config = dict(
    qk_norm=True,
    bias='none',
    init_std_qkv=0.0361,
    init_std_o=0.00707,
    warmup_steps=447,
)
Each number is 500 + 25 x the weight over its row's rms, rounded and kept within 0 to 999. Layers, rows and columns count from 0. Numbers have three digits each. The size before them is the row's rms in percent of the matrix's.

# o: layer 4 attention output (transposed), 192x192, rms 0.0898, rows 182-191, columns 0-63
# v: layer 4 attention value, 192x192, rms 0.112, rows 183-191, columns 0-63
# up: layer 4 MLP up, 1152x192, rms 0.1, rows 0-36, columns 0-63
# down: layer 4 MLP down (transposed), 1152x192, rms 0.0895, rows 0-36, columns 0-63
o182 099:532458510478503508489496474511536501499537502507518495518480505477493533514482501484532444544497515490494516470489460482491518486472507517497527478518466539491550497498495490474485486484501484
v183 103:498499500508495536516546508520502507517457505482471489480500526490494495497521482515503487499515560504499486537502515502557525514477541538490494510505493462478482503540479470504474518483486465
o183 102:493487545474545476527525471494514486548466482482498486515503495503523465500542529503547535530504481521514518467549500489512505500494452501455508537502542490523552482509480464486491515513478457
v184 098:497527501558457457520457479482513486489490524529501500530532485461487443522492527496484474508499535501485513482488554450430504541503495493506534513461485498490466497516507483493509539521507517
o184 100:486459518521493489498514503475521542512527505500519562510538423496477463493531473507553530520483458519460489498484503444489493519523506538579486525518479508488506502492526449524498451510463499
v185 090:488524473497494517502488471503494536463470504496502495539486502469510473520511460543517456518529512539483498521498519454454504533497495555492537503534529530446453478495537477458465451516483490
o185 098:502480547488520525491511515478496494534488521524465515464476510512445524543477495520481460500499488508497538496489462502506469492491468513458532473482480563497542494485496487505482420517537493
v186 094:508496527554473440554459475487523510472508508504497487511537520477488543479488457513481507487518527490492459498501513486493553528470424523501489493497505524524491508539502498491471516481515501
o186 094:441472508512540465481457483516514506508552533484522455537497495505539485478499475533534517514487515512498490499516533462508499482501462557495487510523522528543491496482542480496497490479497509
v187 085:488494482464527531471507484515495507484514448467534470547520501486500548523466450520521496513518518510511489504473508437491473522509508494517498492510519504514491504498522528470500456535514477
o187 097:519515510491504498490482499500503486515525505491486501493488500458499523530502522503488456502512479449538504458482482502488489479510518474447522495480480516508577505502536502477490436474500516
v188 094:485529493532499491529487485511497516475498558516522522541518492478485473541494508540533452469535500519471453500457520508482492536508490542513485518511505509480434484523520487462475506502490498
o188 102:504496506478514498513484514501509494505516525499468520513501448514488506580522523530505447477559489522514511486494492492475479549480498534535509512529497543498469502496494537537520453554482523
v189 096:519536505516510490515521476506489521532459516482501473540500504467485481535490502498510530464489549501498431514480518418483524459472529567495508519525525467495430493539477502480456477546519472
o189 105:478459491477536477524520476517469547525518523462512491545506472478487487543530502522512510545490519514497511466507483484521459488524507527459525531482522528523489501523507461489492486529457494
v190 093:476475512506494533519456544477496483480490494518490509474526508573485474472514438509497443523493484507471460500497513548491514547556500454501497471481505505490532498482518486487496509469496491
o190 105:525565486477509514509482521443500518512466494498498524487491511524538502507478523501498500448482498503505504504480505537463527505512470472521476518499495481498457521484502523543477498470567507
v191 086:484503498538487489512453480504496505454568510494495474467519516499501507498581492479460467460486470507526525481490511524540501496484534448453505515489458472517516507530514491513485508475492495
o191 097:533518520518454473502538512490528518491544512513537445530493466480492496455486489495475517480528493498478506488509522496503501499544505491509488478543475424507498511478496480494491458512480477
up0 086:539489496492520515485503498553494484518486465490514489500473511520514550532493481507494544542481495525510529452503502468459491508500539516422502517520486457502477504514480467554529523502494542
down0 097:545492514469491477467497491489450535493478497499461474477513534495519526511535491519479521480464479504495507530525494518496460503486474493468504436553516470464503454475507521518523503505508517
up1 115:541535476572510532497483528529563497482481492532487471509526537529505509469487483518509479499486512525493452499474523531494554512511585549495522503484529483532456514547520479481520468448523508
down1 108:502516505546451518497459542552552482460525500557441508505504527519498475475541475448501500496496487551476474522507498488486535498497514500522522479525527498511508528482506513520482468486478520
up2 092:474499487519526452462543519512493507518470454481503462531526479508498503477441485485489508488514526487475516506529534494515535515472468520523516495469519521528504513496508498501516449480516549
down2 094:494471541493496502518532495486526504467485498473505517520463467485505472493481484539490468532535547487471524495467482502472514516451512506537532473467545489518490524473466487531490524524535493
up3 102:592520477476525536540512519536523507466472507483453507499488504463488536527561510498481497523493512494515477459472536524543514472544497504516503493499474464483454493517480539456517497504457499
down3 100:521481508498438495560506478475499455484496505504481540520448509463550523490486500498484451505490503524494502529501519510509488535521495506451501501511513486457478478466471452522512512490472503
up4 097:467477493512567512521534478504462500494455497491473521522542569497489476507496496517514479536523489498485467524510519472447484514529489523516562485492462537445481489492462491460464524500523501
down4 095:472536529497510481521483520530506504528499508472504536530451511531506502577476491490446482516555522448490498504512526503474482538495559487501528487470501504459535506468496525548509489512493540
up5 092:530464454535498487500478497489471500539468512459509500501545509523505526496563568488499529480506484511520497497536495486526487506512497498496489495506470594521539481515516492510502515473516459
down5 097:484489502519482500508519490466464506486468495467487512478463488480515485521526467459473501505521548505532472526482529497542425516515515480514499521484486493524507494510516519499545505451522516
up6 096:521522510521473505546490498459496506490454540415486479535517536497456499467503437525508473482500497530487509498512491462517491498521507535529504488468513499490476515530547457486497471488498547
down6 101:482502493549466476526498480496531500505494473505489464535539485508451471483503544506487537464492526528462502523465489478465513516513494510497498521490490522498503496516516460500489529518505511
up7 111:484512485475499486536494530550527506507484502493482428563505484519460489524475501474446491501507497506465488448523486485499520512507568525488479489552472478512535506479481488492528516476508466
down7 104:506510513483455492490484511497527536536479520513502471496469487513474471495509489500474449489515464512493499475520493522510539518501554526483483479507475511514472527495471537499468462481494514
up8 094:489474507548471509491536477534501500541493531504438439515556492517535516496482466448500496506498481487508451484507499489517472525516493484498488491503476478490508510488542513502472508536508534
down8 094:517469549539452537545528508522506541500505483496486480514511465525485481522516493497485511504479507439539477450515502515529494508481509513508514489523510510524515499527523467478494498477481525
up9 105:531488465507496490530531483492509501512507491510507525504505487566498483534479517502534511527478467512490519471530482533507524509503473457490577483470535498519508483468524473495520474475536526
down9 108:456531496517509484498520502554512472507502495496493510478488498484513465517474480509496501496525506542523509515471516462475523450556482483463494500508556463510518452483505449493539509500538514
up10 090:546523503490457458496510542493489523498538532514529512492493476485513518480514495479497529535503495514506510493445518501513523510534514531458519516513486481454452509474454468521495492498487479
down10 094:470494461490545546516464442505489483512513538464515534525522476494493489538540531505524500485523483509488482494559459488544540458520480492503540508485520521508501503498541512510502499441514495
up11 103:527457499549503487519484526538495480465515517521528465461494525480486468499531489451470530495501501494469513491495479485514512527487521552462471486487521535494460491493486516508482533529504488
down11 097:511503514448519510489495512512452498543490476489493516473476510515521561483545478498471446480464518539506513530542492522496542484489539481447498488527511487528520503496479542480478497503470486
up12 095:494487495495525508468514480497520469498467486458514466508470475510500522466528504508526521542510518513505518494433504509503493482483506516513511540487472486518491530559490499521526518472493434
down12 097:540495519504451512525526466512560486468517492517499517511497465489454477492480546487519511493533531534533478512483500496524464477499500485475456500505532514514526504476505519462518499483499496
up13 101:505500487489496481486557522511518486557532495509481498499559501515507528459486518511503526499511565515448514510493477516491533454491501511515545459523475510514487492475539519502480530557500476
down13 103:522497523513514509507516469506531471504525519475498494492469483496522485490507510526475524510529531541477477506493465515469481476530461488511448497527502504539525499472500493514490522548507487
up14 101:500515487463475471530508479505506518523492509448506504514564521521458529479479491456501518459516528530496505471479494504495457511511453520506488449500521522511516508492468468496520508459535496
down14 099:520499516477465479509526502502479489482495504499491529493510446496445488462531524468446489473511527552480516499510488516481497543560492484514518500532493516533508527456512507482518484479499473
up15 103:504487488472488514502485514529561501492484518516467535516543513518440511509488464489520470496527505524498512509463488520478484496480504505529538520483498512440458490525553522499538496512502495
down15 105:456494524482523460525505519506526521493508513496538492516544492499456482446506488459499510511478514515512517495538533573492497458451506452488529503524523509479530490495516528500479479522493534
up16 108:505513500505505522518528498540543496518484485435516492511481472500463513499482511485544515475519552502481486524491551529528547500511527477520521478445454531463539499510475509493507509487517479
down16 110:503551481467512495504493496521504520517514502476539518492464488504484506531518544521547514478531525499548501492507522493508513522477514522492479467479493474520492516453473479517509498567571498
up17 105:489469502514529498489516497531480500533539522499481492502466522496523487516456541461520510488482513489517483487511528483499525483495479526506494504429531501473509482499506488488504523513464448
down17 101:517473503518508485503484549511500473505444503478497521503526507456505480501497490461490496530532476469515492515505533494517487516484459519452512493515471492475503491475475492512439515469498502
up18 115:510492488480469511545532483524499521556534505498480513523505487467482504502514545477488501523508510549523508512486476515486494484511516526533522486458439486501505507552484522524536507465473533
down18 122:530510461492470516515463491508524448510543482490546539475500495502458535492479528517453487446473473514520516518543523506504476535514545546472482545552516520464531497504498538535527529457498498
up19 100:487498499495485474516510473498486504506490475520480478463558497500478482508475488482506535510486503551515508489428527468506543489498527487445543527512480499478473501494543482499536493510495558
down19 100:482486500477530488501550496479507496481471486493475470464503514518500501532520497460495533503498466503483506509440492482518536515589472480516544545510493487482509480504526474506476498455547494
up20 092:487475506490512523501499453553471503544514519484525485515501496483517518510459487448490548505464512585487512497483476442481485487509473497475536487476467530534507510474480501424503518503492503
down20 096:506547515490496522459517456506478448533514469488539556497518488534484473475483479476506504475449563544513512505521479484515496472479481547509508526475494511562487491519519524489505483519528509
up21 098:508522502509521489534483561501535460496467501467481473528483446508509512440492531500515519506487487505524488495528467495506467482499514478506528511476488493513461504534474495511546552408510456
down21 097:515495514509473502512482542460470489478510511469483504507501441492560459478498513502481484519525500509536441484481463491482440486491503513507486514512490527484483484493463458506476453496515522
up22 086:479518485524540500485496478514514516489494503527494481501507496517471519544464472546512455523475503506464528544478516522504497465494499455482529527459507519454511489546477544458496501470516481
down22 090:482479507456514503448563483514514533513476494534476494508500535502479473496501533480481502514458491494472476476515489517497499475495539518442540522523492485462518494490496460497465504544538530
up23 127:507514501522532510509516467492531476480509520472505510523509542487509511500529490524454478432491486490477494495520522492465480472497495512494488480503480493483516514507520492479504497457447464
down23 123:480519512525479510526492520481515491506543470483482499497486484464496532545514541511531484470557477482527507500520489489508504464507524494485497507478516506498518495446543485501484514516478488
up24 103:519499466525527545508534481504505499537485518455488437464488500541504521518525491487525487486492479556515522445486526515487490495506505518511493524545462511525544480514556498456506530515516507
down24 107:522500526512475508496484499518524506534471486477479469504453498505500504566511494511517478497502511516507488470517515516475491528498463513533494503510513458475491423505507511518513511518506495
up25 110:474522503525520537550498496523525516490518496526460479497518502506491524480471501478478513480492484501491418503515547525541465496506512520486538473488501505461503507508505483467475505486491494
down25 105:520491514501518518478487519539504508500492516511457478483457488511451483469513498491501523515481528516489448523503493487518442508516494479495550459483497556458521497454513547516507498459491451
up26 084:499543502556456503471440491490511490539490501491506500463483509497519506525496492514504471505498495535488537483490510518474502498522490494466502490466519458543517512502503524493552502485489512
down26 090:471499469531491544496531437510455484526484458494519483457538532524485489451483504508498496545476516486493471449513472533483496512536471508470499496506528472510500512481519504472482502519511510
up27 098:502487490515446480469516519496493502508535478518511493490493501514509477496544492488519470521519481527503481530511490515504538466497543524501465521529502496425506507515451450531508506513519539
down27 099:517549515511500501503519498552541479534549470519563537476530528528507492488444469503492544529442500477487487480503519505488522472525476532501492516487515517500471441526480513482499512490541477
up28 095:483495506536476463547497485500481535503477501536475518514469542577510551480470507492522502488496522510497512464477516483544475509503512507469455499537499512523511519486443546498507472510508519
down28 099:522508510491540523529454483534516535466517498526483501506475475462498542425468452483537474512522442506502503502456564509511488472488493478517479492528448536491489547485489515552486505522524492
up29 113:507483499512462503502535493485527482494497535444519449513577499518487464516516501482517497450431484527457449460524509462491486509487525482460476514482484525478485509496542520492477489513482536
down29 110:501539518517470451508509483520531520486477490500550492489508472498498517476515506520497503513471534513501501505523467453521493514526469501501498465492464507476473478505558487506475508494461490
up30 086:473504479496483447462484480470519504485484494471474518560492518503495495518509479534542440498482501537494498537515526494515484526484460557525494468443490540488425528498511506504469497481502515
down30 090:529524577496461506510451521481544486513482492507485453539500526525498473493497536482460472437511483476461528498486500456450479533487519489469521463449509486509506538506524534518490511500527519
up31 098:526518492494514505527458515522488469485487483522464522471558510483500509504478493493507526456458518533511475499450529491526502503492533540493528430550531505485471511497491531460521522469510487
down31 099:522469480520511471519468551449506497497513510523452510479524495523495477514503430490522492493493523529475502484482498505530474475462520528536520471511497486515524504518525544456490511482495515
up32 096:528545510491491468491522476475509483489503509534522483543504506554511509508511467488541503501509502482492495478511515475504513475493513507487518476485489541476510518501526506516502500509526534
down32 100:483544536473523491477482453536517497504468546536502475521507529504545477463482511525513496521502511502501518506535467515524509457444494517499448491485522517540500518443492474502517467528484492
up33 109:506503493497532475480515486537498478522519534468500526494499513489500531490497499477433525501489532479498515512476501474521566476471549510444531506494533488458564506565457487503472542451507486
down33 101:508489534502497454476518523482518479488491530515517486500484445451536516482525511540462504500521497548470523503495507481439496507505480502505505502480460501500492522494475493503503496469452498
up34 110:506501508492501556545476527498475497462526498486485503494529483490493511527549500492529549492506496529499477530461519509525507506522508537499512458485467468475479520509519503481565463480477536
down34 100:497515487511510595530479481483563482474552493468479481503493468481493487512496494497477507542480520489516489507479539493527472520520525495488471487506505456534515487520502498525518515476525562
up35 105:510510494509492535477520471486485508494453526474516418461461514491449520536512493482490520486496467514483463521477518511495520497490519441478468517476486518494526498532479523500484486524499530
down35 112:459471502488508507483525488523499519576510504480544511527496551522477500489496478474518505481450504496482496556495500473534511472519500511465513510493519492516543484517491493505535518518483467
up36 102:492488490512491508476504473505536469492466499505506509538454508552449491512486502474509500503452527519493454494489567513509566481483519493516489510534470491476493497500555542467484483537500500
down36 094:517545556477453509500517502479478479500460537503453531511493509482513473489464498496483537519511491484470482501490479507485484464503516470504501499505471500498500436445448519490480481522508490